Part of a small language model's weights.
Size: 4 heads of 32, MLP 512 GELU, 2.05M parameters.
Architecture: LayerNorm before each block, learned positions.
Training: a variant of Muon for these matrices, 108M tokens, 6586 steps.
Each number is 128 + 32 x the weight over its row's rms, rounded and kept within 0 to 255. Layers, rows and columns count from 0. Numbers have three digits each. The size before them is the row's rms in percent of the matrix's.

# layer 7 attention value, 128x128, rms 0.233, rows 55-127, columns 0-127
101:065146112084110023193096140139087158135123137128086105127135107159136122128129153111137144110085096088184100122128152185040147179094118142097110127155142162086131148112114128072120190100189142115088121116131149098127087110153156131195155125152116191149091110093188154195103060169139116133076101112126077128092138169113130160127135146158117177098066117127114123130122100132113153127126
088:104137099148151114093152111139124152132110069151109147137118204132131094104069083167116136132108087126167135015145127086074181105155084136118162132187186127150133200146131139139097120115114155183142150139155139098119161144118092194119167196128134093116139162072143107147074066106095125130144133137109120086104160138055080109166140169135150147097126143092171077132082125119113153107101
089:105057141199156127110141095113147088106108187116190099175137136159118138098108137077120114150128156157123146186111103115123125069179172180109130121157089157130113100104182122121151120115177146142114143141139116095147155116175075108105175057106109132136149131181162168123116115154114082173212127118189131179127154112089164061157053155101121113069115151133146163100079114124133139100147
093:117162235073084135151139151121122160145098127137134097115120122080151130105138108171131122129116117164119114122072116037140139086130122105114067121093136116051118116180167103125158129179165150107109111133117099133157084147135181112126142207125113058106140142139152119162172153105115155159103163105123185129078157131136138117188096093104112125116146204129115091158063053097163140124103
092:149083164110126110135168159091124135146134129112126116093124083100102128122167198067114168113170084184074112115130145128163095143044117163092121097111155124194162103150088161111111067174133121112123130181111079122155178154148121121119187102180162161065085107160120088147094154082151096173156096125197088148143146074138082151116087110121179131095120131107130182102110131174129136147124
097:099066138077158125120084156151115161096095083105114149115142125152124132155157098094131133132103080175144063126146087143208094058137110131175090088144166116075161183159149211161140158083103105110110126157197136138113140144165129109150161120122138121120157106162164120119160137122077156134177086132137134162193077073128150113144103098096123119139130182170144098099139180175156143139058
101:209175094137160208136167138080151136053148113071157141133211183089145136111128136116143114156138128138096153102129149169156132125135081113169153118146142140083151060193112135152139150109135070085064124166126147167142182140095138198116157079150146154153138105073143108100091138135114118159150138155130151059125151113133118078162113084142079129102132115126105173146144174123129144141177
102:111075092118107112142148084076166120112067132110127074089166082163125111122139130088182182119171191142159107082107136113186155142131091125133184136109114092110047140128168102116059140147094133156093151163120122177146149144094108103128111150179162130165132139115180109158127120121110129135150109183131072154206078098075096061115155110116112111082165144140182169124079134132167151146127
097:106149173114139138123165099127089076191103218117142147197130142138152125173107142160187158158125136098128101121155173134108107127046113150187100106107103090120091115084063117150121092114124101137186149116145095123120102112099104065153162112126138140166119140185118118074096118141157161141133158097074114136131163112108100104112218086119093138170097091174096121151094137073093143077095
108:162148094173165185111133128110141152117113104098147152091155111161106123128119119053129128160179116139139122170096101154106068105174119168103152101175125138118129146125138132131212150129110122100073123058143117140099161090123140173139131108126158142141168098073096131082082100113135088104058137111134120112180099098145144138144121206225098134133189062128140049143129076119167108094120
101:128211074101076190164114076148101125104130097074122144118167134117147126148160114168154152152144096188102154154077112127123096142140142146080132106078145103057141166134151144148117152123140094122129057186073184122117120099157138149161073115107121131143131126094008115132177158142103125161134158139126133121195112127157134138086125113151144175114188123148078097136155124144170099153172
106:121164149122149094129074105153130113147103068149095074127160164128100108123161129089152140136180126094155139114123161154102189107135133121084143135141108178139138186148169178143133136119167121046117128121090147135118183137208198180096154046147129143124147095140076118139125129120094173075096144159126100123081098155114144126171197153115109077130060144132069080134091151089112149167110
097:156091136138153148140128122123135164141115147106153127139143139143081158081124118120151058184127109103171137094090128035126153158134134208157076136176125104185099166117104133086132150109124139134125167108173107143109181089115105146113048167211129108125169138128150101129120083127126108157133113168128185146146099175091096099135170174124088132175059037123171099134145107161095097141139
107:148126120151143135115093082136090108110124082135141130131163132144132125144169151195088145085144219144129102092107093130118153104124120099106179141076125083185146118128134125099134146102193102146106106213121103199143164132162197115114151130110126143101079153071139128126169111152124097182117170125166177098123116139151134186146097152150153065072150154104090146199138164132038113152132
094:190100147118133083175183184119103106142141133095113132078125155095147087115088090132142139068133116121080136166126133095152086164134178138117107143108101115111146120079152142145201114163200128110148143167129097160161134148169205132143103114151114139103143129122138147180132112162071080180091118129135113112048204137149119084159163117111164145064108148061082092165142101153172152111156
098:141099149136158147112171091155100195165152099138150100095107114126141049122160128139056113136164135158104069126099125073120162139127122128105117141173100158096129113163193091175150113168105196066144103084097121102078136147159143132124140103078095092112129164106089104116133115158166126159180149136107111169106121104132107123057178076185133061094109105108046129142152122110102146092179
096:135172118163200109131140166190155161110157161136156143131138099165153088137161101134076100076084156132115137152111182122106098109125142085117114069113125156140154075092110182195134116072144089129115111152126124113144084164098120093099104088141158160119096120173079105159153105075159150075164147079119091135134086125061067052146099156051141172127121120088129165123150133162161146145151
100:195121086110137171064146080189129107102182120093113141144094103107114195095097116165150118134121148112153155130129156111087158161111129087153149107165115121113118138155073162114127147140129125190163172120106151177193089143157075139084148076161139142163122091100118173098203125061100154140158135130199138129048144183114119096094127113118203118150160124137119135124082123139086119169116
110:209108143105070104131179110123141105150134101126145061089139157099149082117128135132108121134136120096184150127168100082131152133123122156081138136139168110099090130209154121152101127189153114083130154132096121090153132124098208108109104121077183116127128096095168066174161136119092105099104139152114130145149114145122228155111137113029146057105159088085158088148143140141141123109103
104:140090145080111144103100109140039048162122117130101111088133099132130107132146137121120128161114112162116219130085174133089132213057093152180106105164132128156095142167106168032070132186199101132179122108143139114134148113140126091112107141133074140116123169174136082137131137113119125133150126109158109180126120125095113137094086118111105112150134136135169130123141108101211095087092
090:100204146113128135166128110086124116120065132115086182125089069132088153076101141118108118171098079157119138125150094102112060179121161176163123129110118092117090129165149106153098060128155088143129095145159136160122151104159083167083171123137166121152139110113104165135150151123153125193111139202100131165133093092161128156173105189045083128152202151137114142109137111071173141105112
097:096174148145131074164117096128147084170114151119120087110118140081105162121105133089067116084075133142117128071131101096108151182161159146130149127073134172124081126146193105076122127132146155097125174115054157177166115130189204135192105150154088043139099122130140077144134116164083163185202129115098121137096172105090134137087130079112119123160103135128154120107172138140121097127139
099:048055154131103097144110114081123098140114122072144144102144127101097111221100134113103136159155150128070149173087107147117090144176103133107152147125074161119074129106118076093134135147130153126150146123138089123109147095113149157129144132098164130070092128146166105113140108134121058076236144109126118145139143170038152162088067181119115135130136119127099134065110114101143092088107
099:162054076062139111123130100068144082131165141145163119081124025118133111138115146148174148108135232157197144066160110162107113138099082099120141139111171113119154112108121104059112113172140102077156161169125072151112088155118098125122098090138072163117104159119089165131126121143087152142173134100149134156107127144129107094123113086126146101118130147133068135113157139054156134122153
092:124141114199143217160099120137097106121144128116145156126106167112132139150203118139173130132143135115103121094124131170124080078115110083049077095143151100153152152144155078171090102099114109136117116151082139188163128190172095127162199166086189099164122093181160146140095174094131176161087161104140117079143134150107155109120100102115095115141133184147124154155081073098090122151145
092:135122098085073075098132102171131147122148172106164086084134140159126122154108141147092138107171060139147104165169123134124164169095163182188113071128158099129159101131160136111100125173124121132050134098139154084170163143066097121110148155148155204109126138124170112116160124157096102107147136182189069125179108099095177175104102146166146123106139108067100155111125061158155073149135
098:153072151136110096096111128143038115152129084097162098151161099136117099170079109146116111117098149127139122106117094111123118132074088167123097100145132118117121103187213097128132127191142132113111169117113051147218097094143130094142142092137126137157180164096124146138106121137139116148175119194085086168131120090144171112057099155088136157123082103114077124182129190108074141134084
100:095185153126075105110106148124127075152117139117116103177123127105157164123092146137141137091084142147133087125118134180133088183132154160199101096103083128085077147103053185098149124120157148100158123194115160164085125112150104107058158169127105124123077068142090075112156115046114142121067116177136128134103153158188107103083110123101100137120107109160107193155168085126112125105107
107:109081152106175137072152067083113164148166083104107161154153101150153138127092148139095082151067058162111089182115120082120149152104085066140078095078081192132143138114100125077115110133107099108176096114112095138151140170145096057130125069087149100096176156127182174109146079104129142109130101143093144102127135101122114174108139081178121140124204146148131177134135136099120087122125
100:179126101143109087133077118106151127099107135117135087119151154168067076104169154189113156098137113076143131079121147159105135156114153114097119110101187170131095124117137063135135207176126140118123141091118130135127091126181067129136112217153158152107113096109134145107108196159118119095094124176132191113205126123072081195143080117145141155147160110150087110113172189149119087115124
108:164125105128170117153143161159116112116121146078086173169082085200146120154082142129097113115118144115168092179053186129094130196126135078113116148100137156154156146139134072115091129146091094148189151109158110100134111162116069068152133127133068139133105171182111113130121129088186165137143152160143113114154144164092089114128099096179096128154162188128190149188114132164158084121183
105:118139110114069156141139133075115121130127094060153154108126178120118169076175199188105089100141118119140108155117126155111139057163149110190148206120167127130157191141156119086090141146152115102131142077122124186134217115209126133153096160153088129157069136070132117123141105150120131176059140099136123130153126083109151119132142131130151105105140112174083127096134149143205115139102
102:120123140139154100225179116107139117124171072084112180167157167123095131198101131105178164095128120097143132118108150183141129160117071132072150144178187128127076140138120125155108156092147135159108097171174113147104118149198179154152137136181125131179127094133158163136123106120081111183131107130139161080064155137167125108145146196129138084065178137168107128135109153124149124191124
099:091140163143169135074093134099157119141114079119129119151109091142123101110133150093128162097137105116124125137144164221151109195109111066139127116075159182081116130095113155144129044069144105106062117172140147156123114137113068113130104158108139134212121118102122173128180109181150132118147100135103069147173147132171207082153172125128097137207136168137124112121068117107139120130099
095:114178143104091122200130167108149094189185152091168137081160136075149173084079120096113145092112085112127108086107153182079145119140128090092093175155108085108124156074098109069112080084160173143053142157111070144166117106157109120152131134153145100140077092136109148113141111122068060122129096164100125129162168121060063113103145149126085091098146144111094115124151141134126126144128
101:163089126156155150119122118125105133109146089106166089135097121121149120164087091087114106166138151123113116115168108174096163141160140128170076141093181089110134134157114075125136105139104033170167131123132186173171173073111127148153128078072106135125163178116147118132155156123052116113161134123114095102165164160187148053145110140128085119095200165093130120042081157116077144134119
112:158096061082139165143154143093150168120127146139107115156150110100148170109121132205149103138071136116136087142191148189139148166117121067088106162089121095139125096084152103116103139098115102156099168117151147166122101104125116156105145138192133117134069141148093135142135175102175177162111111160118103066158116149119116122072080062129136128157125201159132199183177170158175181143109
100:108160083115117222109112160132178133124144155143151131156074083153119118133106107154137112128174099152117155147139106131150113123050101067122105074083137096151101169169083097109096121152151084103196176142162105175095091166129083180140139116172109133119136153120157133072134131132176173182173133130078162092147174167092052121105103143167138137181084108163107121100083151123174126119128
104:139158114153104116072174114119165108121072146113193115127094138144137138127106120106086126129147128043148178150152172130116127167063097094125144109105175148113157124088098075124193114128100085083117124139134167060119104169096126151117084119058165120165114090119161098142114209142228113141135193128112137168120151124120125143057091115127123163187146139135073103093081133126129137127111
101:078112132153176128123126166162114136127129102134100130138113133038121119159119119117153099109097198079141154088130184142082111196147140073126104162168120136139081112132128149181115081127114171118128077147146138101140152167130093154072171187142182088073172039145135138118106055091114176150116054145140192110131137137137093129124138131110193202145107110139131161120103116143123127128120
100:063093102142184169119161158127095114142052176122140122119113097141128163133101140157119127077125144134101086163100126173161078138094111082130101114117183100113152092150116081120097137175139126074112102157150112143134140142139049127090127170140101080103079147192129142109176155143194165156145099205062151128148122065134118148135143102176103086108153180203109148100154147153138132135087
103:169103108138104055077153145147105181129111120114176097161155141111125170173124138185136150096063164090094121141138097171104128151165100121109126121138107126219110118126082137157082079168189210099115151163135121123145047125106137162145140117130172142098201166099141182130111114164147108098120152096087108110107104109164130042126121135127110171134147092111130146204159148118108105116125
094:150105147122099117151146115054118111123168094160111066174123147103129174126152108097160122080087097100165193149143095138077098110126126145103158097089239076089104090138166155187116162124147099148089127097068169120182083112075141114099102116129188106128099136112114136173143145124128131115134111093116065118148195161103129114152130080122153095122080190149131108155087118125119095156078
098:056080106096120084102143136102077097147081140139126107154098113141146126131123136117095132033177135135148166086138146084134115201138128083198123150094086186157083111104116143129152114163144079181076138111102171148113164161124130128107154140147167050117125094149153083166121104130149122096097149079135155147180184085128196128195121131104139129122162115117101114168142086082162134152094
108:126090126106117107120102139130079139174122101188168116156114118089090045132088135146129140122171106177112139139135146132178129179031157135106136174091138182104147130160110093147151114147077065114138072142143165109072207148095127072117144158184147083087120140177102102129137128134125126104106087143079092116157121125063102142081128126086133145070112106140124195109135060131119105119152
100:122104153139107098128084130093134172104128193115127117088132069108086147117168103100167131127129089086130164076136154117101152199158118154165069140116125069137101147139172161145118135108111187019104085147129139127131201063158174105139115136111139093121118150114099105136130104090152067162144098119143125098136113054113136119095176132150105131110149135191049141103119149114058127174132
101:151132086213109131145081152124143171125088132143157067107142165077188099163163195131114133127118088151106101170137142067149171171125107099183157128143113106131119114156173165142139139093131138092082146101123051168127179120165056113093136069139135126136136176137128117165125133147104058105114137077106092145152120069103085159191150117115105109179137119137124102184131137138177089109168
102:095142120183178200041122140073121122129144097147144080123126115127068124139143120174136114135081122136080173145176149069119145154132110107123138144130162131114194130103103212124157166153115108114131114188128137110108154101137123083081134103093114087066204146192192125097189176153106166084103111154161133110102151141130163139111142145113103084170195137131146142135162116126073126128125
097:112148122155097115127189103096129165139159055143132149126147114090208121107115142065119056146136181172188142131147126116129123175152116119159160147066141119132062086109188073135115072086128090106136143132127178082138161090100205098145137091100062107105150166176127131113130145189149148127098086082090127111120136094097157160145134108146128086143121132185169096101102129152124151137179
100:130135102141147134158118120087194072117102150189100233118094109189089137114185176124108219134176107190107141147166088168143094148161141123057110118093181153173124098141066120110111137169130082141072136108133094120158111139113158141129116142134165155095078092155114149105108107158084089136152131134174112146118113147085176121149117113116150148145120109125147154066149108147065138118160
097:120077044187108133129113168149144154099179173107150172091128118107097084151138160125123088176119110120132131132127058175112128087120109121178127117153082136147096151124164134149195192067171134125105138154092127121124113088167121170082139092095095126124148097147131142117145150135185165139180077094125122102175084136155102095147105175147142179099191128141127187102116138173177117207108
098:183087138087109128149142113106116113114081097160208160121121157110133156114136098188145139107102119123129157178158090084187133152144167116081118120092171174057085134107127161180157104112108139113106121117159143127117149096121184120140132129228179091102138183119154063085104160130092142112120063118156134152151133116172181084101145102185149079128119071106129112137126151148081181156147
097:155099092142138163122131128162161098149152153164145141072127154084079206161071129123163177102159098082119161081168148181127106082149080116123155145140149086103137185140120101138072110126077070152131145175157136028148152112111086193110125134131120101142123099113119133093166164091129132128122103103143156097097165052113165131118121151134108142146181131132146084054108145099136157064105
104:115105181092030136094068084131170103151114116065119126147132160140132148181114145100129155128136057151148141139197156173085070186146122156152098150139076085109071157077109185111112150071160132129147112151093134126116092174141114111146102117122145126084099110126142089104175171191069129139168114165123102147181094148136139150173170102098165106103111144097143134119182137114135114090098
108:098135186104087136119133127098147113144071064111096136094137151128101134090168136099237135146110063035113138115138127157131109099132147124105176078138147104098102116133071099188124082132149109096128136124101117146100169119107134135136068102088184114080112188162176120124155125131143115156154104109156120100106128128197140089151135078064154152092201108126139106094081159119126121155075
096:128119122110132179135104139063126112150099149128110145149119132036068124179125185201117098132179110114143103082110107100139105100069140113168099173130061075123078121115173100153108126112152134150146154168106117157146068154150144131162152106131138066150119072155057115113130132088111119179181143140101141091066137071162094149124140149160135139149144104083103123145163073081092065130126
108:156201058143094101115132123166095137149116135105070092141123159123122128020154123128136132112079128193102148152121159078075152164104158108089143146085120198134150109165096080098104180128112101152133169105169189148081059072095159131119140174128131129113149127155072133156188104161151134101085088168144124153117128104130104152124127101106127143106107106159106134067151131085125141103185
104:158128169128138124118116088124138148119154074136114106182127148175097146144134126127090156143159158161139145141150114094102136102150103117122135150139107102125136216174174121077093163075171116094135095146116105121123109165182129141159098062125118177106101126135055079127149128059103142190127156104145142148116134149153120015086125170079150115095137134086156173158196165055089151099152
102:103122063149085101209115110152146146118118167133178083123130121115166143203146081098141101164086158136058137175086146120146147090142147175180164146161126115060086155100077078126174137170112163105137145206113140141115085169115118156082156111109140154145108096081158175195108150134124163153141167134128115111103165198123124188115145147098135096118111108106146152129121117123060151140147
100:138154148144121119091076152180153148112077121165131107111159174149093106189161141074108143101072110125138102149137133102136168123134154092207087166112139126146157105110141107088109112118172175099113119184146141097138100048153144061104109139154161086130117172147133192130089106127152099100097144162088140213127090224125158136178118178109097128110075129089104121133195116109144139134140
093:141119099097162148174141147085109184111137142091132133136156087180120095164151109109058087136130096141180120162128161129151099131155088090119123132146091090162085151148143135128101177136122131174135125067177097102137137067046101080123140173145185147100129127152124136076179118148146040110157139133110166125134184138135096122084093190117134113159180175125162111101103111199101080175103
105:097090140089134103156180113124085149120166133145155174119102097178118150113170170121111116154087179122095123131067121220104114170141187089157159057190176042147148099076137142152099143120114128126164102107166142126161166090129099107181150063133175067115129102164109185120168116099165136115150097123119123154123125175147115121114092123122115145168137145164129110153157097054153127094148
100:069095154162140140169115140176093124106145124196130090118178160114152073178182110164074129080160138133147081117132166162108148137118142138142163174137079106147131129075091152135124177167198165171167074137113132121120116168119091152116141106099066154103116178081152160066093083146119128174129127126098097094156112183160114156120115163096154157122121080080115107093122140175131095184069
100:148177149120110143134116137155077148121138184158126146068113117147147200111080110111121104156113072193112112164135098121122143198085140129144130113154106119104131053134100103149051126100126148156132115192166117126140137121027114085095106182174108107146162154142170142162134162136107130097079117136125116125097045172080140138127169144134117164118148109187133169148081191142082114104157
104:116105161045163119082107052185128226157082045135146120124165072131160084225128157093136138155172083116164145131152151158170093069135122098088099075115149083077186111110123128114110197135082141095090138118112131131150141176137137100169136128076108098114132117155107135113117138135130098117129124092174162143139090115119135160118155122154158135095116159094150118109147119117151122127097
104:110171089123078144167128117120169141103174086112128106108132041060092114118149108169168142163116137108219176109122152126112125140103188191121146110131174094129193103146123174129145073130130082102176192151138109137078111117139131073143145137129124235114131135139173068145163117141146139123093150134106065138090115112178128126148119165079168103097169135100089128141159103122119132137121
108:143088113130119114141101145123087106111107118106145203167131148161139120185103125113152137163126112181197180134143121115121116096204148147153136162086194162093150165133158154088163180123148112132167127112078156104152101168036087146073109095099149111131114100152121199121110157080115112097156178076167168137101114059155140117180094097208115124144116151167116123149127159107095156127118
104:095117102167169173174089160180194091133179141092146140204139073114211156100144128109165108107112143168138098057131136144107072097072131155142125143101130204126148101086135106132074125107143177113128118138166143145120144124113091143106156153139169131134111158198090144115090121135094100190116117161085098144147146105135084171147086117074127097141073163141132176073155143163156123134100
105:144136108111145105163122099129128100156065150153130139108139085140082070140156157080152108114123085111099134162197109114114126106131128135092113168137100090111123095106198138159046088115098147155115143168122122077090114100077105039097116111100086109110106119099132121112173115134143175167110104105113155159143100101122169144060147139123062075069111145206167088186199120117145109143118
100:107131086117178229107113180132115148103144214148101143163102194152100141114111154144123128173066140232132055134139171089135188165113128101142165174130147172118154154089142137107142140138088080174103147099128084157139161067072147131132139101135103062126097136148141150146175130137168086124130159166115150109132133139106140164091116136143081153128139146129133071131129105159164129090103
092:206151127127179067093080145091198145078154136141170146150128081144099163129117095110050095118108172121205112153115127150143152144135130150100122151121137118136155086127134122157132163144109126121085162111084204117146120175150132135145074116105065091200125142096122095110145103154079106122183154104116145123104156112201134103151116148105126161141221127152136123071141166069121128167131
108:146150140159097133140109122158167150090161100101106147138140135130112182170189129111172086159107127076142166160146135139138148091185131105119124171106185107083170160146138100134169128128120152114092077119109042172097174143125103086116115102213091125173171157203104128092175174153151135097107122117127141106121157167130134132120179193117155072200144084118131159172102117170154105137073
100:153122108155124204154125105153108132099111107072103132082139165054140113124134146159133127073131150127110130091113158196110132150191134069142123119133062142143157158099100106103130121160140169100122134149135150163168112180130087121145104124064146123143090150084187145169150129071110166180108093124169092153177187089213203174162147132152125085098111095127132153083165150133155103111098